config.toml
norm = "rmsnorm"
norm_eps = 1e-05
attn_scale = 0.125
extras = ["shifted keys", "a norm on each head", "value embeddings", "hashed n-gram embeddings", "skips across layers", "LayerScale"]
final_lr_fraction = 0.1
Each number is 50 + 10 x the weight over the matrix's rms, rounded and kept within 0 to 99. Layers, rows and columns count from 0.

# layer 14 MLP down (transposed), 832x320, rms 0.0331, rows 558-584, columns 120-159
69 45 51 49 53 41 48 48 40 55 42 66 52 47 37 42 61 48 49 46 67 33 60 47 48 53 39 66 51 56 47 49 76 48 61 47 43 58 54 61
38 48 34 64 43 45 51 47 47 42 51 60 47 47 45 56 54 34 58 38 38 36 42 44 52 66 41 51 63 60 73 44 41 52 41 37 41 48 57 52
48 40 46 44 42 41 60 49 56 46 37 49 56 52 54 50 59 48 31 53 65 71 48 51 59 38 41 55 38 44 47 36 39 56 45 59 46 40 60 25
50 53 45 39 35 50 66 52 41 57 60 40 50 51 58 47 38 59 53 49 50 48 57 34 61 48 50 39 53 56 58 57 50 71 56 54 53 55 58 40
65 45 64 68 58 58 43 51 43 61 50 52 48 36 48 31 41 72 44 39 71 66 50 60 48 65 55 37 84 46 47 41 60 57 58 50 41 48 50 42
50 56 60 73 39 54 49 71 53 40 37 67 68 51 43 51 35 52 52 57 44 55 53 52 82 44 39 57 40 43 29 30 75 55 63 68 46 31 51 60
19 72 56 46 53 44 58 58 31 57 43 37 53 35 40 48 49 40 68 63 45 60 47 24 44 61 44 47 54 41 61 56 38 41 30 44 25 44 50 36
51 42 49 53 41 52 54 43 58 49 28 65 50 60 59 53 71 62 75 57 67 50 34 45 55 44 45 47 19 60 30 55 47 64 48 42 39 48 52 58
55 42 75 44 59 35 51 43 49 47 56 47 47 60 52 42 59 47 53 52 52 42 34 36 65 45 57 49 38 45 51 48 62 39 55 54 52 59 49 50
63 60 47 59 63 39 64 37 72 68 53 55 57 37 59 50 59 53 37 40 31 54 63 62 58 44 58 43 53 50 41 61 57 52 62 35 49 52 55 44
47 43 41 46 56 61 45 52 45 58 50 68 58 53 42 54 47 57 41 78 45 57 61 39 40 53 54 42 60 61 36 44 49 39 48 45 44 65 60 47
78 36 51 64 44 38 40 37 47 42 69 51 54 51 58 38 50 41 55 43 39 55 59 48 59 63 46 48 54 30 52 47 54 51 42 41 56 34 34 39
59 45 61 48 45 52 43 57 53 55 76 70 31 36 50 46 57 43 73 36 43 56 59 55 45 58 67 54 51 56 39 62 55 28 42 45 42 49 45 43
61 28 62 49 43 53 41 57 57 38 56 66 55 59 57 46 71 33 42 50 34 53 37 44 46 40 56 64 14 47 57 58 58 46 40 61 60 62 42 42
47 55 52 54 71 33 56 66 29 31 59 62 52 53 70 36 31 70 58 27 53 49 34 29 69 40 39 69 51 51 52 50 55 45 60 52 40 53 62 58
61 47 50 53 51 40 33 33 39 52 26 54 63 62 49 55 42 37 45 56 58 57 35 52 67 51 42 58 49 59 50 37 38 70 54 54 58 62 51 60
51 35 51 63 54 71 52 64 52 54 68 59 46 47 41 41 46 53 60 52 46 33 40 57 48 44 47 68 34 48 38 45 41 43 40 44 45 35 53 62
53 47 38 37 43 66 45 47 48 65 67 73 43 48 26 53 57 54 49 45 59 55 53 34 31 73 81 30 47 47 61 37 57 64 52 58 22 59 42 56
69 56 50 45 40 38 48 35 40 58 31 64 54 57 51 41 54 56 44 37 51 44 47 51 49 48 39 32 52 49 55 53 65 31 26 52 29 45 38 54
63 50 44 51 41 66 32 40 58 51 52 53 30 50 29 42 51 53 50 42 48 33 53 47 43 39 43 54 44 45 44 51 71 48 43 49 62 53 53 60
53 27 51 48 46 52 64 46 45 47 41 57 49 44 42 41 57 61 61 56 37 56 51 48 53 35 22 66 47 53 47 38 40 44 54 53 48 61 38 45
58 73 53 51 69 55 54 43 53 45 41 57 44 37 47 71 43 61 54 51 42 40 67 51 32 34 48 31 60 57 48 52 56 44 54 44 52 53 66 36
40 31 51 58 49 50 46 68 54 52 50 44 74 43 56 54 63 38 44 51 66 61 60 35 53 51 26 50 47 57 50 41 54 48 53 33 40 46 63 63
48 79 37 44 44 37 72 72 50 56 45 36 44 42 43 50 51 58 40 54 41 52 52 42 73 57 49 34 49 41 67 60 61 53 37 46 55 63 52 46
60 33 68 38 48 50 58 49 62 43 46 53 59 64 60 50 67 65 45 75 58 41 50 44 49 54 46 69 57 67 64 47 50 33 35 58 56 44 42 39
59 76 56 52 59 46 67 58 52 33 57 76 40 70 29 31 60 53 50 53 54 48 39 58 71 44 33 79 59 53 15 83 55 43 40 36 54 40 51 57
50 70 48 43 51 48 56 52 43 52 49 54 59 60 48 46 46 61 33 59 59 53 48 45 54 41 50 37 59 54 60 58 64 47 55 49 62 34 58 36
# layer 14 MLP gate, 832x320, rms 0.0395, rows 559-585, columns 120-159
34 57 40 41 43 64 47 59 60 50 59 29 55 47 54 56 47 49 32 69 58 46 47 45 41 52 46 65 46 57 53 44 39 48 41 66 65 44 42 59
39 39 32 49 40 47 43 52 50 42 52 50 44 54 35 52 61 40 46 69 50 60 34 46 53 41 44 62 40 52 51 43 54 45 48 58 51 43 56 62
59 44 41 57 45 47 40 53 58 47 43 54 49 54 50 47 51 32 58 58 50 49 42 58 45 48 50 55 46 45 40 35 57 27 38 47 43 37 53 64
53 29 41 53 39 55 48 40 39 48 65 45 66 58 31 25 57 56 61 57 43 67 40 49 64 54 58 45 49 46 48 39 64 33 37 44 60 43 56 63
50 43 43 46 37 46 49 49 43 53 72 49 53 43 33 46 54 46 47 67 59 43 63 44 74 59 48 61 44 28 52 25 45 23 33 44 57 54 48 62
39 45 43 49 39 59 44 50 31 42 51 54 52 69 52 51 61 41 60 68 58 56 57 40 51 55 39 62 52 54 56 41 49 22 38 48 59 43 34 55
53 44 45 46 63 43 40 59 62 44 58 50 53 64 58 40 66 61 52 61 68 46 38 36 55 52 42 52 43 38 45 59 60 48 50 67 60 29 37 53
32 28 49 34 44 30 45 43 70 53 60 44 49 53 49 50 53 55 51 53 59 30 45 54 48 67 45 55 41 51 58 42 45 26 48 62 47 42 50 66
49 43 32 50 51 32 51 50 46 55 64 47 54 43 27 58 50 36 50 63 45 45 51 39 62 49 48 61 43 43 50 42 51 32 24 35 45 68 47 60
52 44 50 52 40 50 46 52 38 52 61 54 42 55 34 53 60 48 55 53 48 30 68 50 57 56 50 41 39 53 57 46 50 43 43 58 56 55 26 62
55 37 37 41 49 46 59 59 44 58 50 49 40 61 36 50 58 43 50 47 74 36 38 53 71 56 50 53 48 56 48 43 28 28 52 59 58 54 37 62
42 39 40 43 43 36 40 34 34 60 57 53 68 67 26 49 42 50 46 60 44 32 48 57 54 37 36 60 29 37 48 45 41 49 60 49 43 51 41 48
58 49 37 49 49 39 81 49 50 45 53 29 40 59 40 52 63 44 42 52 52 48 51 31 61 50 60 57 51 63 49 53 42 39 35 59 61 52 56 50
57 47 40 37 65 41 65 38 44 54 48 74 51 56 45 51 51 62 49 44 54 70 60 49 45 47 42 52 44 56 37 42 46 37 59 48 43 41 46 54
51 40 43 43 39 58 60 58 69 47 64 62 52 46 46 44 57 59 61 41 39 57 62 60 46 61 45 51 27 52 50 38 50 38 41 40 40 46 56 51
50 37 36 50 42 45 55 49 62 52 64 40 55 81 34 44 51 30 34 48 63 43 45 44 65 56 55 64 52 54 42 47 42 48 50 58 64 47 54 66
58 55 26 39 41 61 59 51 60 31 71 43 52 40 46 47 60 32 56 43 64 54 58 47 44 43 46 73 39 45 69 50 33 38 39 49 53 48 39 52
64 46 52 41 54 43 56 32 47 57 58 47 47 73 48 32 65 70 63 52 67 44 49 37 48 55 58 75 47 56 58 38 47 54 50 37 59 37 67 53
48 49 49 52 56 49 45 40 38 50 45 42 48 59 41 37 39 33 58 45 43 59 55 58 48 25 46 54 38 56 38 45 50 26 42 50 62 55 42 54
34 48 43 54 51 40 34 52 47 47 59 37 54 55 55 53 54 39 55 51 45 53 61 59 37 48 50 49 51 45 46 34 53 45 46 46 68 41 51 71
50 41 48 36 50 43 48 48 50 54 54 50 54 51 53 57 54 45 50 45 55 43 57 54 47 53 38 54 54 42 36 42 56 37 48 52 51 41 51 52
52 44 33 44 46 53 50 36 58 57 63 52 47 53 34 47 62 55 45 63 58 39 47 46 62 63 35 71 47 50 52 44 43 44 45 76 64 50 42 48
39 50 62 40 33 59 54 43 51 45 65 44 59 53 28 36 43 54 41 46 47 56 56 42 75 41 49 46 47 28 59 51 25 46 52 33 48 54 55 65
45 27 40 53 48 58 43 48 60 58 55 46 48 58 47 32 54 45 63 46 56 63 56 60 55 48 52 59 46 40 50 34 38 44 46 45 55 50 47 49
50 26 50 44 29 45 35 48 46 61 54 54 62 66 40 48 45 34 47 56 68 46 40 38 52 66 30 65 32 71 53 57 57 42 43 62 58 28 29 58
46 56 40 63 43 31 54 39 47 40 58 38 44 55 39 60 53 33 56 53 48 39 82 42 59 68 53 61 41 53 41 25 66 51 58 39 54 45 53 66
74 52 56 53 58 49 69 49 43 50 49 43 40 57 56 45 50 38 53 52 58 52 57 46 52 24 48 55 60 64 57 47 51 53 41 50 60 47 46 66
# layer 14 MLP up, 832x320, rms 0.0345, rows 559-585, columns 120-159
59 58 59 28 49 61 35 59 58 45 60 47 54 47 46 52 47 52 57 55 40 54 60 45 69 42 69 54 64 53 45 68 56 36 50 57 42 52 47 62
32 53 64 63 52 84 46 64 56 43 42 70 50 54 31 40 60 71 46 29 55 51 41 51 47 45 42 66 41 41 44 61 65 71 43 57 39 41 50 63
61 65 55 71 51 55 42 69 59 51 33 55 44 39 63 49 38 42 48 45 42 54 25 64 39 44 63 46 53 42 51 39 67 43 46 46 29 39 57 52
56 39 53 57 45 37 42 50 40 63 62 43 67 54 39 18 61 75 22 35 21 66 36 37 66 42 62 46 58 54 51 45 58 46 39 39 61 51 54 46
69 41 50 37 51 58 59 59 57 47 35 56 53 58 49 61 41 42 56 51 40 66 55 58 47 53 45 48 50 49 55 57 64 47 63 58 37 52 48 59
51 46 51 57 44 54 55 50 41 21 40 54 59 56 42 46 63 40 70 68 70 55 60 28 42 49 34 69 49 54 64 32 25 13 40 42 63 49 41 44
62 61 49 62 64 43 59 63 57 52 37 41 77 36 44 47 42 38 43 47 59 40 41 42 45 47 56 48 37 49 49 58 47 51 56 45 51 62 46 44
43 48 39 55 32 56 64 55 58 53 58 54 55 52 45 48 54 39 36 39 64 42 51 61 47 48 54 33 52 58 49 52 72 55 48 48 54 53 54 54
62 46 53 34 62 39 48 49 49 59 40 53 46 64 66 45 46 57 61 45 59 50 25 50 44 45 55 49 62 45 36 65 59 45 67 54 54 47 53 42
37 38 42 52 46 73 41 50 71 38 43 55 69 54 51 46 42 52 39 56 58 59 50 53 28 54 36 56 45 47 47 56 40 65 50 63 44 43 67 55
49 67 46 46 51 59 39 24 59 30 64 43 68 51 57 54 51 52 44 66 18 70 68 34 31 42 38 52 45 38 48 44 72 60 42 56 60 35 65 50
58 34 36 60 38 42 42 64 52 75 61 52 31 50 61 51 59 44 55 64 67 46 66 59 44 31 47 39 73 60 22 56 45 34 54 41 44 35 50 45
41 38 58 41 63 46 45 53 73 57 51 70 49 48 55 42 47 54 26 39 36 49 29 70 44 44 56 48 51 57 46 32 51 54 58 36 50 37 46 46
56 41 58 51 52 42 65 48 53 59 57 70 52 53 41 39 54 58 41 56 50 54 59 76 42 52 43 57 42 34 33 42 49 58 48 21 31 54 53 51
49 53 44 47 49 56 43 53 37 58 55 49 66 63 40 45 61 54 48 55 66 31 55 50 68 44 51 56 76 67 55 55 43 57 50 39 53 49 52 57
50 57 51 62 55 54 59 66 56 48 40 56 46 35 18 43 57 48 58 47 32 51 37 58 35 51 71 45 56 78 55 59 45 49 49 60 40 68 52 43
60 56 37 59 54 67 64 51 63 32 63 41 53 50 68 64 53 48 48 42 57 57 61 42 52 72 47 53 43 29 49 47 61 49 60 52 45 27 49 49
65 43 49 56 45 46 60 43 54 48 42 52 70 48 48 59 52 54 49 45 47 50 34 46 44 45 55 46 55 46 53 42 39 33 62 55 48 36 62 61
69 55 56 52 47 54 49 52 44 35 60 38 59 52 31 45 64 49 53 75 46 42 58 33 49 38 48 38 69 49 45 57 44 46 30 59 56 63 61 43
61 57 58 46 68 51 53 41 55 56 30 52 62 49 38 58 52 43 50 59 59 39 41 49 66 68 50 52 45 41 35 46 51 55 45 49 45 59 44 40
51 57 61 38 60 52 47 62 44 53 46 50 53 35 60 60 41 55 43 31 44 43 47 63 48 48 50 47 60 38 44 48 63 51 56 47 36 48 58 46
43 49 67 63 45 39 48 66 50 44 36 46 68 45 56 46 41 44 51 41 43 69 60 43 43 29 56 38 29 54 58 42 61 62 44 30 45 48 45 47
36 42 44 48 45 48 55 50 46 73 47 53 39 44 61 53 50 58 48 40 54 27 62 57 46 57 42 61 61 38 47 43 45 31 47 40 57 62 58 34
50 67 55 44 38 38 73 40 41 38 44 53 65 49 46 68 52 59 41 57 54 24 52 30 55 56 37 51 70 66 34 58 71 45 45 56 53 60 54 71
58 38 78 67 30 41 55 49 39 26 65 41 59 59 45 44 58 46 51 53 33 68 57 29 83 49 63 37 52 65 37 48 48 51 90 43 35 39 27 58
43 59 53 46 60 47 64 45 49 43 49 66 54 55 55 58 50 59 56 50 53 59 44 34 48 47 64 39 52 59 34 52 56 44 55 52 60 58 47 47
54 63 53 58 63 41 46 50 67 32 58 24 61 34 35 53 35 41 49 51 52 41 52 43 36 47 46 30 47 57 44 60 48 50 64 39 43 49 44 51